Each number is 128 + 32 x the weight over its row's rms, rounded and kept within 0 to 255. Layers, rows and columns count from 0. Numbers have three digits each. The size before them is the row's rms in percent of the matrix's.

# layer 7 MLP up, 768x192, rms 0.071, rows 192-602, columns 64-95
090:148111124076084112152120104170157126187130140158137202153136110110136111186130099126189102123164
093:110115080142165060121163110117185103067117167123103094129069157106103117081143097094125096151111
102:102114141108212148119187128154169129065157164089180122063091163106146166115072145104094091116073
103:134187072134125114151130120168162098110113132087127087122087159074118122137129156138140153092148
106:138164094103097145132161118116164119147137128146151131155098101195095171138150103147114120163083
087:126121139074101132135134121120148084132144146107147108185160184141135134161131095149164170163139
110:119144156180176069157169140135095093101181137129121160147060174116084129096096079079155123117098
096:193109142165076102108108097134079141105108195158097147089070132150114140117118106157117110108077
102:171143143135126113084138128175134141098100130129177173149076071080183125146084110177067164154060
109:111181096079136165106142104120118139158145110118119193133177121146168114130157118117119131115057
101:199177127168120104144131122174110203135149121117161060119149101069137086135091119205140137107133
107:158116084202142168160122117116157108084131161122144176160118094132189182083208125150134107146161
109:116158141124094104143097129122154082191091117125102124140069091122164118121116059172095136072155
116:111166170109177093169115074150171068108131127103165131103156116125142111145127112102139134160177
093:200157103122100183068180146130085136145131113089141095149150119110123145115075107115222137149077
106:097155144153124132155131105068128085106205143211165134106159104165168141145143115138166075144086
104:096107197079054134120151114152157203128138180138122066116070184118101129149135137104013151152106
100:131171107048185114105126145073124136134116168098149142086110150172099140102146125154122118146098
105:104115052089099115112160132142146164057162140097136090140086144152131122125128084162127059130084
101:147074116172129175151160072092132140142147114129104106191160164096107157165138124136187130136117
108:127177174150126098061057110092077115162150108169109097127125118135070149156132129127138151213141
104:139090122129138167169098109119078090162202198106123135144168131122124105100158110091095153107132
098:118111097130129115126133148067069127103147082141130124198106104124089140142122145154139142106156
106:141123161143120187132124095180151114161110137058130120102148093157177150106151099133150157135114
097:126141128114170050130111068132119135123136143077139064085108122150133124163131182157134194133085
086:086132024153120112125116136085137100108118168106152151119130138133152156116116078141125128088122
093:116167085125099113189155108141005135132182156163120120102120133075082174138124068117089175056110
086:165171075133159179102155118140115062156125187110139163129164112118109179147118103079097163161147
099:107069134089113099150121142143116126109158052107127128110149147122077122159145091198156186153163
103:113138157117128156105076157101142175097103104155156037175063113123135080055092125114130113132112
100:141161121104137129165117151183123090091168056118125076117103130207144061154139093156087087100136
106:118087128053088116083155112135107142138115149155140160171173116111051103138089150144143139153101
091:137113174093175137137114078071192148116111142181143109146087078139138164145173148116133061121114
100:107132153093118135146143178102107135122136114086118067132175149119155106080148198077169172149043
100:119164082109131150126105107169097114125114183130139151144118114139107090071148170149073161061156
109:080084113157160123133103125113140160110131144143075103141115144141191174079155093158086147165127
100:105163074160136162115156163139043089129128139077176054187147086150097108132067156179130192098150
106:143065117134118094116170122118115119081117151104154114105100067163149143161108080147153120110091
096:067136197145082199133122127122089144109162162119165106131184154121175099123123124118132038127150
096:088080139106104122111111108094131144111117134157102165116163096160129113082124084094133193154134
095:140119111156098112145102128155157153114133146072160127039055129126111149132142052170141129059139
098:183160095095116106133118099074101141122102154126113147070131130130099135098150137107135146131164
101:177154167116119116104128081110105144121115110131103128074091122106138130170109134147168098097124
102:123160135160144096106129179143119157098158184180165089129168117174184161162146122161159122084140
095:132160146106099120138121100161069158118203146130145104097109134147095120094151123158105160064133
104:134116160137147187144121106130124087129198075181112094098115142157143127114137141150092141134079
098:165145098191099077096125113104071112077145132156169131170113138150144108153160103132177184099155
109:075136139126192143118212145160130131139082086092164103100095120122093113113109127108106111114115
102:179142140088150135106079107131070082142097159153120102135155097105116150095135144167118100066121
084:099107131157116145120147148109170146201121131127132176110110156123076108105112098125136118083105
096:081136096120172049111149126110074133121173155114136089137060140135155117093145043168124067189122
099:164073146128132160133062117078139124125125196155192167149186150102095135107168088133116088143095
079:130118144140132164093080123104127100094122239201119115123128118055125104150148144143143096160081
097:149089127135094066120126087112167209096116134161103091055093183097175142140125152144185189113135
094:158034115138129110111104127143101146111094076099083131117086118074086072134139153077108167092175
120:103138071139061124126149074170137099117156159132157100109132196106089121138153137122058172201129
105:144107153173207138180107092112176124108092164196128177174097087152086200087171159131108087120098
099:154166132167062169135099102101134125125141154063079108149108147123101134094094137117127097152083
112:090174100155123132082093098112173142169162186139148072155112102174154114141096144076090067063118
099:115100133104131132142095091175123132132141134083162169145163133162101145191094163113096187111081
107:169114100122140132100125138129174108144128154138123138098083097088185144130095100100102176159138
101:110107168161091094140087115065111154097058125123150141129188060115151156131141084161131111100121
103:112141101159152123094124072156121116125084106178121107081197142123100120070121122154124089083096
102:069150135144126128169136141089130103118084128103136075073140133092131111160114141135110147137117
111:119149160155203104082091105123200093102081187100120108161097122117190122106077172086149078136134
098:138166068175139158112154150103207079095138134121142144081124121125084194146150180111114088082138
097:152068171172160171105123103172139128201153195108129109106121115086143141095121117154111131097199
105:130118183141138184134112163156088102118154152097131159093129133089131118082046075091124162197115
102:107145106095126134118133158110095119063102110107161120118109194164130167131117126117135173153209
093:092142076117134097094185196079042136159129116127144126097121158091153102130141092108123095123096
099:145142083103142133158087100103163069128085129089135128153098131090088155049128193099109099134113
102:151083131130109122124089061102093170095094102135076068129171172141142112123159181142124115092112
105:149152093121111134165120111155129169092159132130139061101113103088184130062140129174110135197083
096:169127105118115094202131136148127158090102143151122139166109101083143134118117107161127179092153
099:119050160145119177083138155148162096104161121149152125136161156123176141156143146176108114087061
111:115115153057137129145174190115133213070158126179085165151123130136144121064123152104140129117159
100:184141126108140080089069178167103092144156109080122157119129154111142149157058182106170176127144
095:095190124180121177067094145184125102175101129142109063142110166150134066200111091134148127099161
096:136098135177175124136142061140111152156128149160107098127120092156166137123141130113111089129133
101:151114145174093155163137143110128109143118126190099117132125140150136115207173099123118128102069
101:165156070115208119095147114147106136150145107136153192066101173142132118127114160101102113088088
107:147117146106078161133188178075125136116130071077079127103136185185139076157133110171204113121125
113:085110161111185105116099109135111107157153127104120099114176151143080128068103227152119171065150
098:138095153082090142134147104130138086154111066096170113164146081114107082135129035147097121151099
108:121187063101089120154112114135128151169169132134099095079119176094182127094107137154164143123149
117:151168100160089073148093098109180145093135101109163093133140148091087108121092110099113158142120
109:124130153136171117094152142195107134079124157081118168181176075115122057029130148108136151092124
094:113138106136096147130077158125100144108158171183090101107142148124115193078122102109172160166120
094:161101080141128105179114138106112129101086127111108096126147149099076106156129160100075092106126
106:104143166135093093110100131122101156123113100145163098163178164092185137133154150163117096123149
098:165134138157154159102143085081114117135139096149120116181082121107106118138095145092171142054144
100:180099112152152127151111145174117068192163102141108113152118177104132065125078115079140179114131
090:103099119090150075137185096118063148106097074107123124083132080207159176156137117129078122144127
105:121121127131196098100125130110145166114118124139116149159108108116166167092118103146137140124146
100:150143133126105194130128188098136099119099168139119184142107072147096173089082090146090117119132
105:117136133128112153129113102167137094069092151206134153129079095135154195100155120151079127083085
102:120153135113144094169148112117111103134094181099114131128095161137105142149165015181114173162152
105:123098129206096144118099111109101184132047177136114059121113126145155122175135108136155174045149
104:193168178111122128063138088121138085223143095165153067140159089139157165113069166116118125164101
097:118163078167155218132117157136085124102121128125146118081127203144105137068161115179181107111147
098:146117118085128112084149069142062200098090146105094139103148156062131153162133141087215108108102
096:079149091149111148124147104120085118119142159135187119145117091119158120127095087127146141059119
106:100149139133167101088135152065071090100165122170077143133172116161109146085166048140144075090148
100:074179041136151145138087106104123151111145145131184129109088102120159114194069125133124125116125
102:144146119125094167150133088138171111119089128183127120150220181071082174177115152160107144092113
092:141109123130097130100155142071100117151148106154079118129092130088138139136178111135116111135059
095:119110168145145138112158160089159137114106127110110106118150154134103111104081180178134177096100
098:133181083049153110069151103155123130086133132171113118103168128120092158053141112107127139119133
098:110115066123157107140148179119101125174135116155115187122122111106119118102050127134135132168069
110:105102108130047165088140118168111169066129103114085120145154172204200073108084100115146120139139
107:098154174137168128104161121032137167098128072176067151133166166117107151171138088160079116190187
105:132087130111135096141067104160162114113066105100163124152127098118169095175054074107162145098130
099:114083097071162067103150127150071142123077093085128167089159103100164111144136120052137200150133
101:136124112093124144153093139149165095173104156148209122131139112114130177176187127153144120148054
103:112080066146182126108164089074120131118091126096128133155180142114147115102139126112144088135121
091:155123092149142155151191125122119098067072166094118172087061097132239115130075135129140112093121
107:193180111156083105119174085159140123167135138161062102139174126129122105133100164130148163160200
111:156119128095055139087165095095139113096141111135144123163068128136135156107094105120115138079135
093:169182192084132115148122154130146138148108084154153096124093091124190128089104140115181191065147
102:148136043152125169131115156151129147141119133089152175102163156138152078115160057110136115074133
095:099102085074121110057179113153102109147135111135151104161134071096116105061106144154108102162152
101:103130128096127132203146087159146124111140088159087156107100174132150156088094091127089097166136
096:108089116080159203154087166101150119132158179100069153103084080215092148124180115067142134148098
096:067150126143119099097174106151130079137099133134121076155142137172117181135039133121136153146127
097:197086135143097086103192115131144100173091151098106135147125184137101124106134153165146174118108
097:057079133178126151086147124161147180124101136095113135142133139208105161099119163139102146128111
095:066169116136130108170147103075111127133174149109130153149084128136151152093147171122140125128092
099:073172111187134189209152084130125128153153126132127132167100103086119157193081135138109114126113
099:078152165101045089156152188149068145124224122132132065129116128105144117098144167154133110080166
113:089132135118112120129113142131144098092087172083102153096174122100089164127136085154110181140078
095:157129112146138116125099097155071167098116122120139140090094183186145106115164165086096158093115
106:162095125128099126096125099117092170150197103074090107088113168144131144124153128116101178145149
103:138086102143103140174128071168124187109139112104146064118149094146119127111097157145112130100149
102:160126123112133142152144156134164108129104110094135150208109136162099117096157067117137176098115
104:181154092125109092149179107123148107109170130126146098146104087119134141171145136145163151106061
096:186126127079113125149138126068136140110131137125123151183052131156123117109191146100127167108097
104:142087173174102106151173047077161143074129084120158110144152193102110092093088065103159176104183
105:118183098178094075148129098133091128184087090135095117118150148095117193142134103163132139115142
093:094122194147104117114127127183151164156119155099090140085187142145082127095145085128066119130161
096:153101091099170132107175078139167100174110159155177162105110152107107169143144094079118163127131
108:158217097084099143112123072076125060101117165124117124127076134124105149150087129085078129116096
104:150086115055071128086115085136192100178172170109129160084164142158116138147083131114140178076113
094:073064123168155069124155167104065127138121128140183093146115158126122104132110118148063141112142
092:140101161109052105122112111056150150197181156097074157089107140140093178113159131131146090124154
099:172144137075115130129133136136041139135112064180048171100189156145130087185124078141101081141147
096:111075116166061157085076108112112107167091161120146105156147143088133094141100151160241063085118
105:106123204064114125122111136182111176089156146140104173129157135166121143155126102172088165195130
106:108057132156180154099100106093209106080152072123101095154137104112117119099177129156148109126148
104:104171153111092173068111124065101150109176080089105189110110168203178115115123066105108128147140
111:196145147140128148164111165140119143133165100144115158122137161154113138142060175163137121067148
095:064102128103058148173098104146126123117141119073099093146125131144166177206093141168127143101188
080:146151166120132095131107168059142127089200091120095117107113150190133194090111142108173197103113
107:151159129108156182161099108133056130090148163113124178100112200093091108145111133110082154167109
104:145120146153163114121137146105132142074099103136122096110078120144162149143175167101120068109149
094:162141142209093103153115154120154154138144103141135211150173127135160094149115100112196095047105
110:122157099132141112116172114175108144062115075170117114126164151129108136131191084202110153071166
110:099103139117117101089128133174133143113110165147144125118184134154139118103107153052123139164125
096:110161131119133131078149103113095132069187110118197108134130102126119129053166095114125101134137
096:129145090128096116147167081142108135079125151175096136118064168073202107124083112134117140068097
095:141173102148128126129193134138156158114134118158134157078112102084091170063150160105107069091120
099:117142080142108093147145147177113175177187135152162135201083139067114135147120116066120123126122
099:098038142104138134134167071113137138127185116124083067120142099176143184076181138157151155100145
104:123058114102065124142114124140088218073135214143122165102114131120172138117149156129161109175090
095:140159135118160079137122123142113081106074105126177097141119103109114097155066140122104141116164
096:112100098135131141144115091114118154097195201078096123080094078119117212138163143121094170155116
106:086166158142172171122118153154136113118101135135154083117149164119081151150085125084129125127092
109:092127157148153130141128108111100171090143147136117211035079097093108139119145169163121124109158
085:139145138142101140121125116115073172178165104138080083150165057101147181120094075155120130120132
100:116157144125087054169132106151159140104072143183128092088121125149080105099121108116083172167181
108:110130140115118168150141137129226151138115112112134089156093174118135172112096059159074182176117
107:144117158131140120112038132171158109154131143138140108111130109109086143175110068113063086093072
100:128150164164134121134120130113072060144052123112174091113031098119171172124124103138081101144101
099:125171113079174127105122093080138139103129097109140090226160116150116151125095074082139066131133
107:095121111131146205144159116139107088198062081104164111150136126070179111137113055204098120144127
104:103094180134144127055098108168142161159078101163110119121114112095144127119119100148156087120186
101:074117129168080191108172147135130067130192091113122112116165155098067147148107098141106139123132
100:128123160116164144093100100114124111115066130147113109079141112143171102092080071118202152135132
101:123087100100204133060106115149108085127143135133166141112159120092110172110085111090113086114153
101:132111152131159122119100102148135154049162156133118125097173135122144094101114166113164121083101
108:108130091126057110107103141137130107087127128119158128165129135038128118164088149140144057146121
107:125111095136144132131157093135120192150083096082149114125150118124138119141091140125166133113132
100:127085125160155121120138089141124097073160114107109141099146131068085142118137139162136083100163
098:169129148082130092169119138184102080134127147116180097115086198088185084138108146067129154112098
098:156135123093087138139113133070109112109165133068147053103086123108147142180127112101173176154135
094:142143115092125141109205088153111109155089079136180116169069171077164158117145122099104108056177
109:150178099127106145094164142171144167102110101195132136085091109174118111100143072131146145171061
096:198191119158104158115064115172079121106067181145103095129122150155119136080117137116122155124185
099:171098139148067154097160134169117068128185089088119134123089091142145111119165179124059169073084
097:083116183223085141114079076053125144146132142111185121112100125093180150148137148042126144060152
091:107093148087066112119138076134145111145152160104131093163129102123148164140094123132127210170127
102:106053126115108133110117078147144154132186140204128156107064120121132095153095119129090166149123
098:163039126132139153196095174149145164138132148190103130134164148131179142105143099118108198117216
105:160113109145179140106159124149110122086133185115036125104079196136115169126189086143137111079140
102:170161113153122193158063095143129191138149151114160137167126146142098148087118119073160147125091
103:103112129116052073121116100164125121099120200188072150154113155136111110136125121157122132140076
107:125093187052116071192127104113084133166088164121141103110105119165133159100144164138162110107192
091:134149128098040090149153133115081172137087142195127166141095144126100075129067105085153109072095
103:165104161110139152104104141106109152076121140072159120132174103144144166070089116177147156132133
121:121107137202200118118126203112100193147107120124094127126140178124127180059162097105112130131109
111:159157133136117155116174174165137136129111117087111157141150196153123124109148096181073143109128
101:149119152114140151124146135078055164104165159105152069090074110015133105126116154130111070115099
096:102206128089081092079131129119179187149117142098105090129117130146145115161160142119147075076115
082:172125124140106130126137120119151131100096175099108122102099176120106114098181127145143115174111
098:068183191170157169136155089154101148080101132155092120088148120103092154102123109158108184132115
107:183138123179139045078070103139162130170088147126191099186117140128133132138062120122151129120156
099:113130048125181109066169109063065067125125105096109126119135149120083146139027066136144206115157
098:104132149102170121094071204148063105143072160118073087142135198176160177195135142064139118077160
107:033115131165149134162105155158121145137166113177142183138181123046114109124111108084148107130106
096:120134153171114162201129119110121075084177141153130163089119096139149187153151116159110132084109
098:151093084176134175153147055159087182113117154104141140097102080141117130122144032150110116113131
094:110139165103127114148122086169081168035068136128129081138150121151093185129090177180123120077079
108:178099133160135181128160106108078140161134081092121115120132092122210156165120156169186121121136
092:162109137104101148134087193093116168084104099115187126160212106109105112094147092098161112145164
097:134086133101105106134102151118123116149156148116125112147107121129125059100137094165152152091135
096:113140104103136120161103177134130120092143073097139132120119140154071225097131124124093134129135
107:141120139081143133140188162167095161122090140110123134126152126139056190125152082107130122175142
110:117126081111119129160115147092094117162141162066165113110088167143143076114100078150073102082123
093:141069085134143133088144134071107173114107087134147162115155100105129089061084133104073164130128
098:099146241104081084148109118105170077164083160079092122133148083093110123036110138116116126125082
107:148141140147146113158185148113139184087105107130136089082146153128106195092154131155127131074195
096:161126159125169181153148130160113093123128114135155120127178093044115049143103134156080147189144
104:185096080143063164130105082138149069131090106163089108112117124158132104141071115184073144159095
101:141214110163154102108080094165160161086132152129140121120107098115133176131154166093123148116122
101:123180106142143147137102174164121092220145170135119109126129120116109083131127112151155110145136
101:094154164159139141104166125144143090086088125152114121120149115165113150056094122136142144153066
099:164133153102113113117164109102173193124123137158128085126150121182133078111151127157124159057194
092:142122113063175166175091091074131168167163108082093142162139154172107130135055120097172119164087
100:137113136132136108137100153126094148113073117196120134195093092119134095127126143141115133179060
109:147127146173126123072129173143130142159176123106105098108135143108130143133149154123123168153157
104:148161123120125111141110169141151124136135147132079092123140149136159112113157111046096090113181
109:106097161168161116131155060151115180107145138127160132124123100134162161180130111089110109145162
098:124141065133144145121141109139099134119081139132204154171114120137136129171093152096149134109134
090:148174110128151149189069075112124139079125105086156131124143126088078112123116082147187112160118
090:114133044114127104118176114095135093128137138168110038059140045096115127150081157133192124107097
105:186138143155124159126135170119112122110129184132183143097174118159074080133112132125063129159112
098:078159209118099152158099097115104148093170130136081172072142114135128136113143120099104094085087
091:093169170145084160118116127174166074151112140136135067140103112061118135138132099097136126123047
083:103137152121090125155131125121105139144158137092063061121165116154143122105105122174167065167138
101:090163133139141163106165129134127159082086170107092157116131122104101123107084114159140104123143
103:134097064184124111116107131154069102103133131128135095077203141162124127086127118123107100127141
098:133140113068111190149102093123153046154100066133159098132144108094172129116202159116112154058123
097:165142100089150048078136097142114117155156139077122086130081083152124161137120086171115092141069
097:112159148108165077068156112071141142178161093159097030160154119134137140153114125185080142117121
115:185137093070164155102136184122155108177157083142130157117172125161157148156164069151093107129104
091:151136081126133113111144123149087120105112128194129129135149137093093104128127079093135128113099
093:133137124146141127111098128130118188087066124110125135164073133095112122116195158151138107124119
095:108121134164141182156090126120112096079072131096121116115111102108190102146115064106194142119116
090:093084166154150056193167152139121103135155152136163111150074152108117103078182088128079119147171
104:134139138158142157154160129139124108185168144138113107147092150059153115117101050143133103127133
103:155158086159132169136086180143128160193144058085116108116096106096110162093158154121083129130101
098:184129120139126083197149161164125164178133127119146104091089103176096137091180179120090099108089
101:075099120070149178117124071077158187126164164115146113184156149167152122166155128177082118125149
098:135077154133065197064166144122110135128121142120178103107125164152136156095105129105157194107106
095:169060166126095144142152113191106123148163085098112139153117110137095171087111162149133130146103
105:181139118144129207129118083148125176101146143112066160123161182123075126128180075090147136181118
099:132139126130118114189164147122074115124130127130145124149109123066134143088083076168139131153035
101:136125156081149175108127102173202086097082175131121117129137162088179092115144065179144078117158
109:164111150080116091096067078194128131085182167070150156105147142134169144142094151101176131130087
101:111161102115097155101063074097128144142134094129093146100137113199142145188162137084107139140163
094:132177146124187165119174165085100126100115204087126124163089096157164127150155158131120133042165
090:131105168152109157122070118164052110139118161097133107169122141114176109103133125084177078107109
108:140114068150168129099137085196095122186123169117208139134129112188069118101088096153084118103158
091:122136191119122173154122102096149158132136076124149092155174120108195130077040098092141125166148
110:152087102128151130127115125109095094098119077128136124089095080161141125114155127110105114123046
099:179137103181111163134105156137148138137089102173134177152208129138188146134119117110158091124129
103:119113150226129169127119109136168107154171150091105124059127064143155087122127138130142123054133
102:162167142144099133170143138075137115116153128148092172054159149098126132100078143097150125161090
103:126171075124116148085118123159132089142069192060163119070093097115152128053107161125120086103154
097:117144143097154123106117139127079109127111111145154112103138148119191115111140143127142231100079
110:140119154096160190127100129130169095149149148157163137132122124103133038107139089125174141113066
098:146129168141160152118116123135159074125146089091121085086120078149112027096166145143141141160155
118:174122153087120153111087149132059059150108146082166098146079105118059121118090114122102217115151
100:083087153114130125149093132095138140127082168133093134100124105167185104173092078127118097136148
110:113167108123115121165183193135149123156120096086137104101109147128144139180144097133131109176103
075:144112098104140153168118065093077128072213120094156148130069084088142118160178125172176051093163
083:112180139130158094120206149114122168168169146131139168062088166158145134120113060136073142058153
093:083054089069131114110095103119150148162159110109134081060105101155104140115126113087105151146109
111:147154094103173133167115139116137097098125100095098120137169087132150188103107122099118120112117
104:124045135110105158127123097185108166117113073140166140176138119125174127097146108129132063098122
107:107155091155155163143123121103133096202159108171129090144154131113072107142132134137122107092143
098:154074164086077131163079192131086160122108121237104056096115082150136102084053125115086152139125
096:128142123114065071104104122116133174114160098167154140088108138166156167085104111123145110131077
106:106169120148088133175119125133165121129161156172150107096103125114155138208135150153100157119144
098:094086051048166145172138111102137134105137121135163169143159083165159128125159097159151113096147
093:152118155165127121149111107115114140101169184143162176094115137161108118216117094065084111143160
100:147184118150130180104183121131157179125131082073182129126092112125111106186107135143160140087124
100:150176147156106110149097150099121119158172092113133096086152133150150153132152086151064148146119
107:126080134201070152165084154128142138067112170167178188108108115105137116075116132126106131177161
092:177069104139060097136114085146129134127137110122122020120116066116125130147138203159071132082142
107:104161130121173050083118096116145159088136131108160116092191121068105080090175113112155179158089
100:104071112122138204164112158141089099146104089126070189083125153075130115127128107090090092141137
105:120115210149160110161159101128163152042158146133141116116135134103167108136110136133158066126126
104:171111156134107115111139099131122117044136149167120088148147105113143161120127096162116170148119
098:113131192189176129110151127142144126116059102109125143113195113152142097131112099202202181112175
104:150140095104128071102130072164164094108091160134181086107121126121158161097123117121188108103089
104:121110102146071072156178135102157157126185113117125124135139122075152124137121122102144117144189
097:146102159117072110085129153099074097166150151157140080087070087136095215133107119175128155114065
096:084116158088162055147129156103082112132165122108107151169185119121076165099121123130087126092140
103:098126119139120170141092042190084125071076179158098133144188105136127099094136117211114129090088
096:104166154089130157179148089146091077115132105106118079100139089068153118089209125205109117167143
092:111136163162145127130151144128175153090108114116108084127070179095179124142107117155117066114118
095:153116143068126141104081156051108100119122077173174100133147135121100115112113112137180134112165
080:083123147072120149061119161130137133112146138139097169125150067127065130043162100142142110115133
085:095086140100094121117121147145154139135141104098126104117079101108155128089148141108146142066157
099:109097121111064110136138078128047108144195105101127135073122171108126188144161103117190115079076
104:166113111093173119160097150155109156118105140104145127076104083087096108104063111154107173144108
091:103151198156106107114147133072121102136091145133165154098167065131161105152160080144128175129156
094:115125082117109111117097126103124093158130168106049129091130156112163181132102130123158175086109
097:136083088174153140148171162164052167167131155119061111096119118118157080141106158141109144180096
103:125143120151166127066103129113133119095175140133206125085140114147166116106135135143115188145125
098:140146106150083088148131071103110041174109132099144138135164125090103070102127132155151144111125
097:097143135142127192110124130103133142200128145095139130144142085122131141152106113143120167149144
095:082174173056137096097117145154128123147090143134132164127120095138123116102160127091134137148138
108:125142082189172127144106135150145164140104185130118142123103169169144134108080121136129202108133
110:142143067080130097123169147099144117144121144116080143151120170100156094154152086192150127067116
088:170158156139097110119050095181136155104142135116125140139152132111149144063080171091122151130200
104:099127126044147079132180124115133180085132129140140107149199063158111094143084115108154111105111
092:153092109170147129092147167087108155145179098177158179144065120159146100078154071089117108170191
103:086107152098168138114069130101199115118051094106229162147149198069074130085186095083151121135112
108:088157139122113127138123104146116127079124119098169133103156158141166121147119139114153123128136
105:183123112096148133157097100150142105137164150103172134163216166144092174064136147134100134134090
095:109156093098105131159120137084149165110176148096151114097122128125121034105122086113082148152113
106:148086147116135082110079224158124184154129156104137133144117125143130140175093110168121144111126
105:122123141163147124156165146118087093110142114138120120190090163125192163145150139131136174081167
100:133190140152071160186133154084104093143141089070164092196088057113158097191128090115041149120116
100:119092106073131107122126139115164079080115047137100105141145145110089085232093112105097132083135
097:111133122140082109049100157080066151089211141191136131184078075147121121112162179165102141130113
103:163161109092100130115135097113090126140069146143125107079130069107094108114108140135129131176127
092:094109124173185120114079184153164125124115096145110115130143203127116186141172128188138154095114
104:105132126133090083128081164083112094170122101059183135113054138124106131148109140102100109121053
097:142134133126171145135128126171125184146097155136128123136089098155146185072167149164181117142181
076:186149145131135088121142137139117152109163116129061112163126126120115095195118135104106119117092
093:118115069128146097118071168093129119105110129113160171121141119183085188056128110071132112088144
111:162114066094072061078120111089138135130101162112089132138169161108124080129134085114165132078136
109:088155091111126091167129108082110130160156114137131139068120082133184087142133126126127108125160
103:130131143163179180143156122185117185111156104121160130143158178098080126086148112120130095136124
106:079182074160079150124131126112165132142144084150097112070172109050102120189097137137124129109129
094:120161106111147164109117094125143152133067143146108164085202102115160183173096122105147092080068
095:167160172128122101147066095164112196082117156098150081101163052143147134083168193140086116080096
108:087139124164123124109163165138152120120142139153143074152094129129099128117183138125141106111099
101:149159127136164166131099138143128143092166130115136124107149127161127184136130131196121200094163
097:172162154127155114201180106160128101105170140113107120105126145145147156098117101140156123159137
091:154113156111115156102126127180133143190093161121095113106118138086082123112161085123127089091098
098:116134178156164081164145139205074107099168124138132091113121126145143155166130144099060082126188
097:122097129124215129117104111088116100106116138123135124138059072090121144149104087129075075162146
102:153136078147096152164090105111068160168123124151206075067136122167136132118133121079176142094098
094:114165128152137120071154127111113087170137152123092056146124128123121110122107092159130082123132
103:146158113108130155129058155123171165144121178108155119139157119107133118062168152084139133189172
088:132101076145152137154116177145174148118156108136070082096148092189127156133151175141083114145110
074:143114114112077139145100084091141184121094114143153162122126092147134124187160172117203090114130
088:120130097088125119108112149126103167146126118170168074092207150096115169098090125107105159133146
103:086132118113144171138136105137134171156099146117162154095097133081199162131145112133097150105141
101:122129100139168164122161143044143109095113090079158123174119102172096143115133125172126091179137
089:147119129165164066117194196137116182189182133119116115143126107144116130107101098104152100101097
084:116118157081111131158079138179096067103095192079142111189130158100118238162116091121110170122175
106:094154132104129132086117072141139111128093115138184082183080129091087141171120126169142119165154
106:169110142159134177162112146162093119151172169051173165101073070097160140132152092063149178121125
092:122085119066167088104124106150107163131153166128131089081144090119099148145094096109123102038081
097:118122127154178086116161146137134137114198155120074092091166097104139056092105151128067155087079
097:130166086101153139107115135135133146092187130120094089099159107075132100144070127163107111082091
101:121177105183079141085150170133136097145107114106073120132104175137092159106127068126105119137144
101:121162108177077162185104139155149163099103136128120088129093148145128093122161134153136155135080
101:156198176123095172129178124143092125130133062132108108115150162132181182190118117092161158139091
102:123123067117101041154181147139096089088111158113126115159141046142197128149140175080116134179143
098:186098128087135157106071143160137144118204164090156130122129135138165136128076148110029137186168
093:181134097120106136170090101134139100127154148164082116105082136075165112156116078085131170168123
104:145129152091116133165117089083213118117124137201140075159127154116087125068103113072091145142157
091:166142114146144172115080128151084156123118073099165108170173088122161159143162107159148196127228
093:126118191097106198138075086103129137087125106101127104126118109136102105086089102217172097142121
107:076111140187134212148180145160106114090061124179143160171086125119108132126144114139096101117189
098:113127117124146110134118108154105103121142150109114123179109137154090077092175061168087147100152
103:130120122118069085129162166171082171150054141149120161079169132122149148142178120135105140160062
093:140096097051094154161139152204162064160150177073051131131067085174117129170128153120142201184136
102:146138129110125152079137144182182098098103126161144098095126114133168198134067124198159116109070
102:112117139103110115090145095204081135141122125143087074147131119147102102152107160133115132143101
095:208130107139112121129134106098129127152146136149148156135155059166090122145117211154179164174142
088:158142134071107120122162100064153171089152115144130081139103117151084111148143147103146182144118
101:128163184186158104103102102122121105041145075143108085041135137163152121118176159149130138103168
101:103090086135103126115122092139142112141146145104153083118116154149099104171090065112130194111107
088:180095095090159125160179154063128104123135135140076123125127139112113175100124170097110132136148
087:157118122067063112191117129164107143139116173130131138139131091117112059144113120143138105128137
093:084124173129067137167134146155146121138171153137142116169135130141087142137155145092118121122086
098:162129102143126168216219179141144107131118137064118066109103112183104118068083104124140100102184
103:166127087173157163073107164056159100146088083126156082174123121126110176088164084092131169081140
104:062163118120157144158158121076075112130147176133159074101071121129125133131139118115125169073100
095:109170110124156117073152090187121104204114104100142143143113144101085113106118139138127159134146
101:204127098110142199121108104146070104095114231117155092111145161149150149143156113123123145097182
099:139112110104097172130108106126128130105156105144149119078173099102154081146101139120104104116107
099:162111136118080132152180146125101156129122114091167152128132084076105070137129106129090132033097
101:130110085115103112160114158119148147115149113123140153108157221071125105111154178123125156146125
106:110137210140117200116150090138189148137132088113130067167153111120176146069102112151134114104150
101:142131094129174100142128103094132046179145167041098026166132126166179099101053167093134150138144
108:112164116161090103106130067189121139097129062061160116082115077080138116153145097162098161104106
099:137133082127117172126125091109140117152157162130105084091128080175126102127124134103165122152102
106:171117113101099172098101154143175115094152121178065078127114114130113110126124105106155160169126
105:122117078170147171186136090083084191124134072128129118112120126196104147146143125133162105127094
104:085162190116102051151174131096120109047136146130096134109139196135108075124134130119066110143076
113:095090058136079159103135133119134139108114112098150095143111130180135134084136101091119094091129
102:165139148130171139119125113078129090074086146139075144117117130155134047129082135152146067077111
090:161193147110144122167106149057063151148112101141116049074111161128128138060157096130130162162167
086:073149116205183124146104126104139156113084132120163149144161109074151220067166113124166173156122
102:114112149055130144111167109104229159118102126117126142105130163105106138162116130164144116126128
091:149100109119126102110083089118098133150160118118150128090119153107153177109103125128120150089060
090:131146128164114134112117144094153180050083106204138095117121155114078091118133115089090098153129
094:137119048054172114154115108094184123146127161163092149189070113084147123076172103127084065158118
110:126101108149114157134156091142121162135180066135142130149112147176182143154129131137130108200059
102:151181080098083128121130123117127150118127105120116086137148145164136176159117150076119116115178
098:118204174127129083099110084094169062132069122092124123165148130101136097142145120137138089115089
097:122152094140169137086141155118141153046104120114141102113210163110144129133113123063126084115091
096:111108107146142197099076118114128148162169179162141107106158123118079130155138125117131116092138
103:153069128161137165156124148123144183149198129152068131086160138136147056108089102134171059098190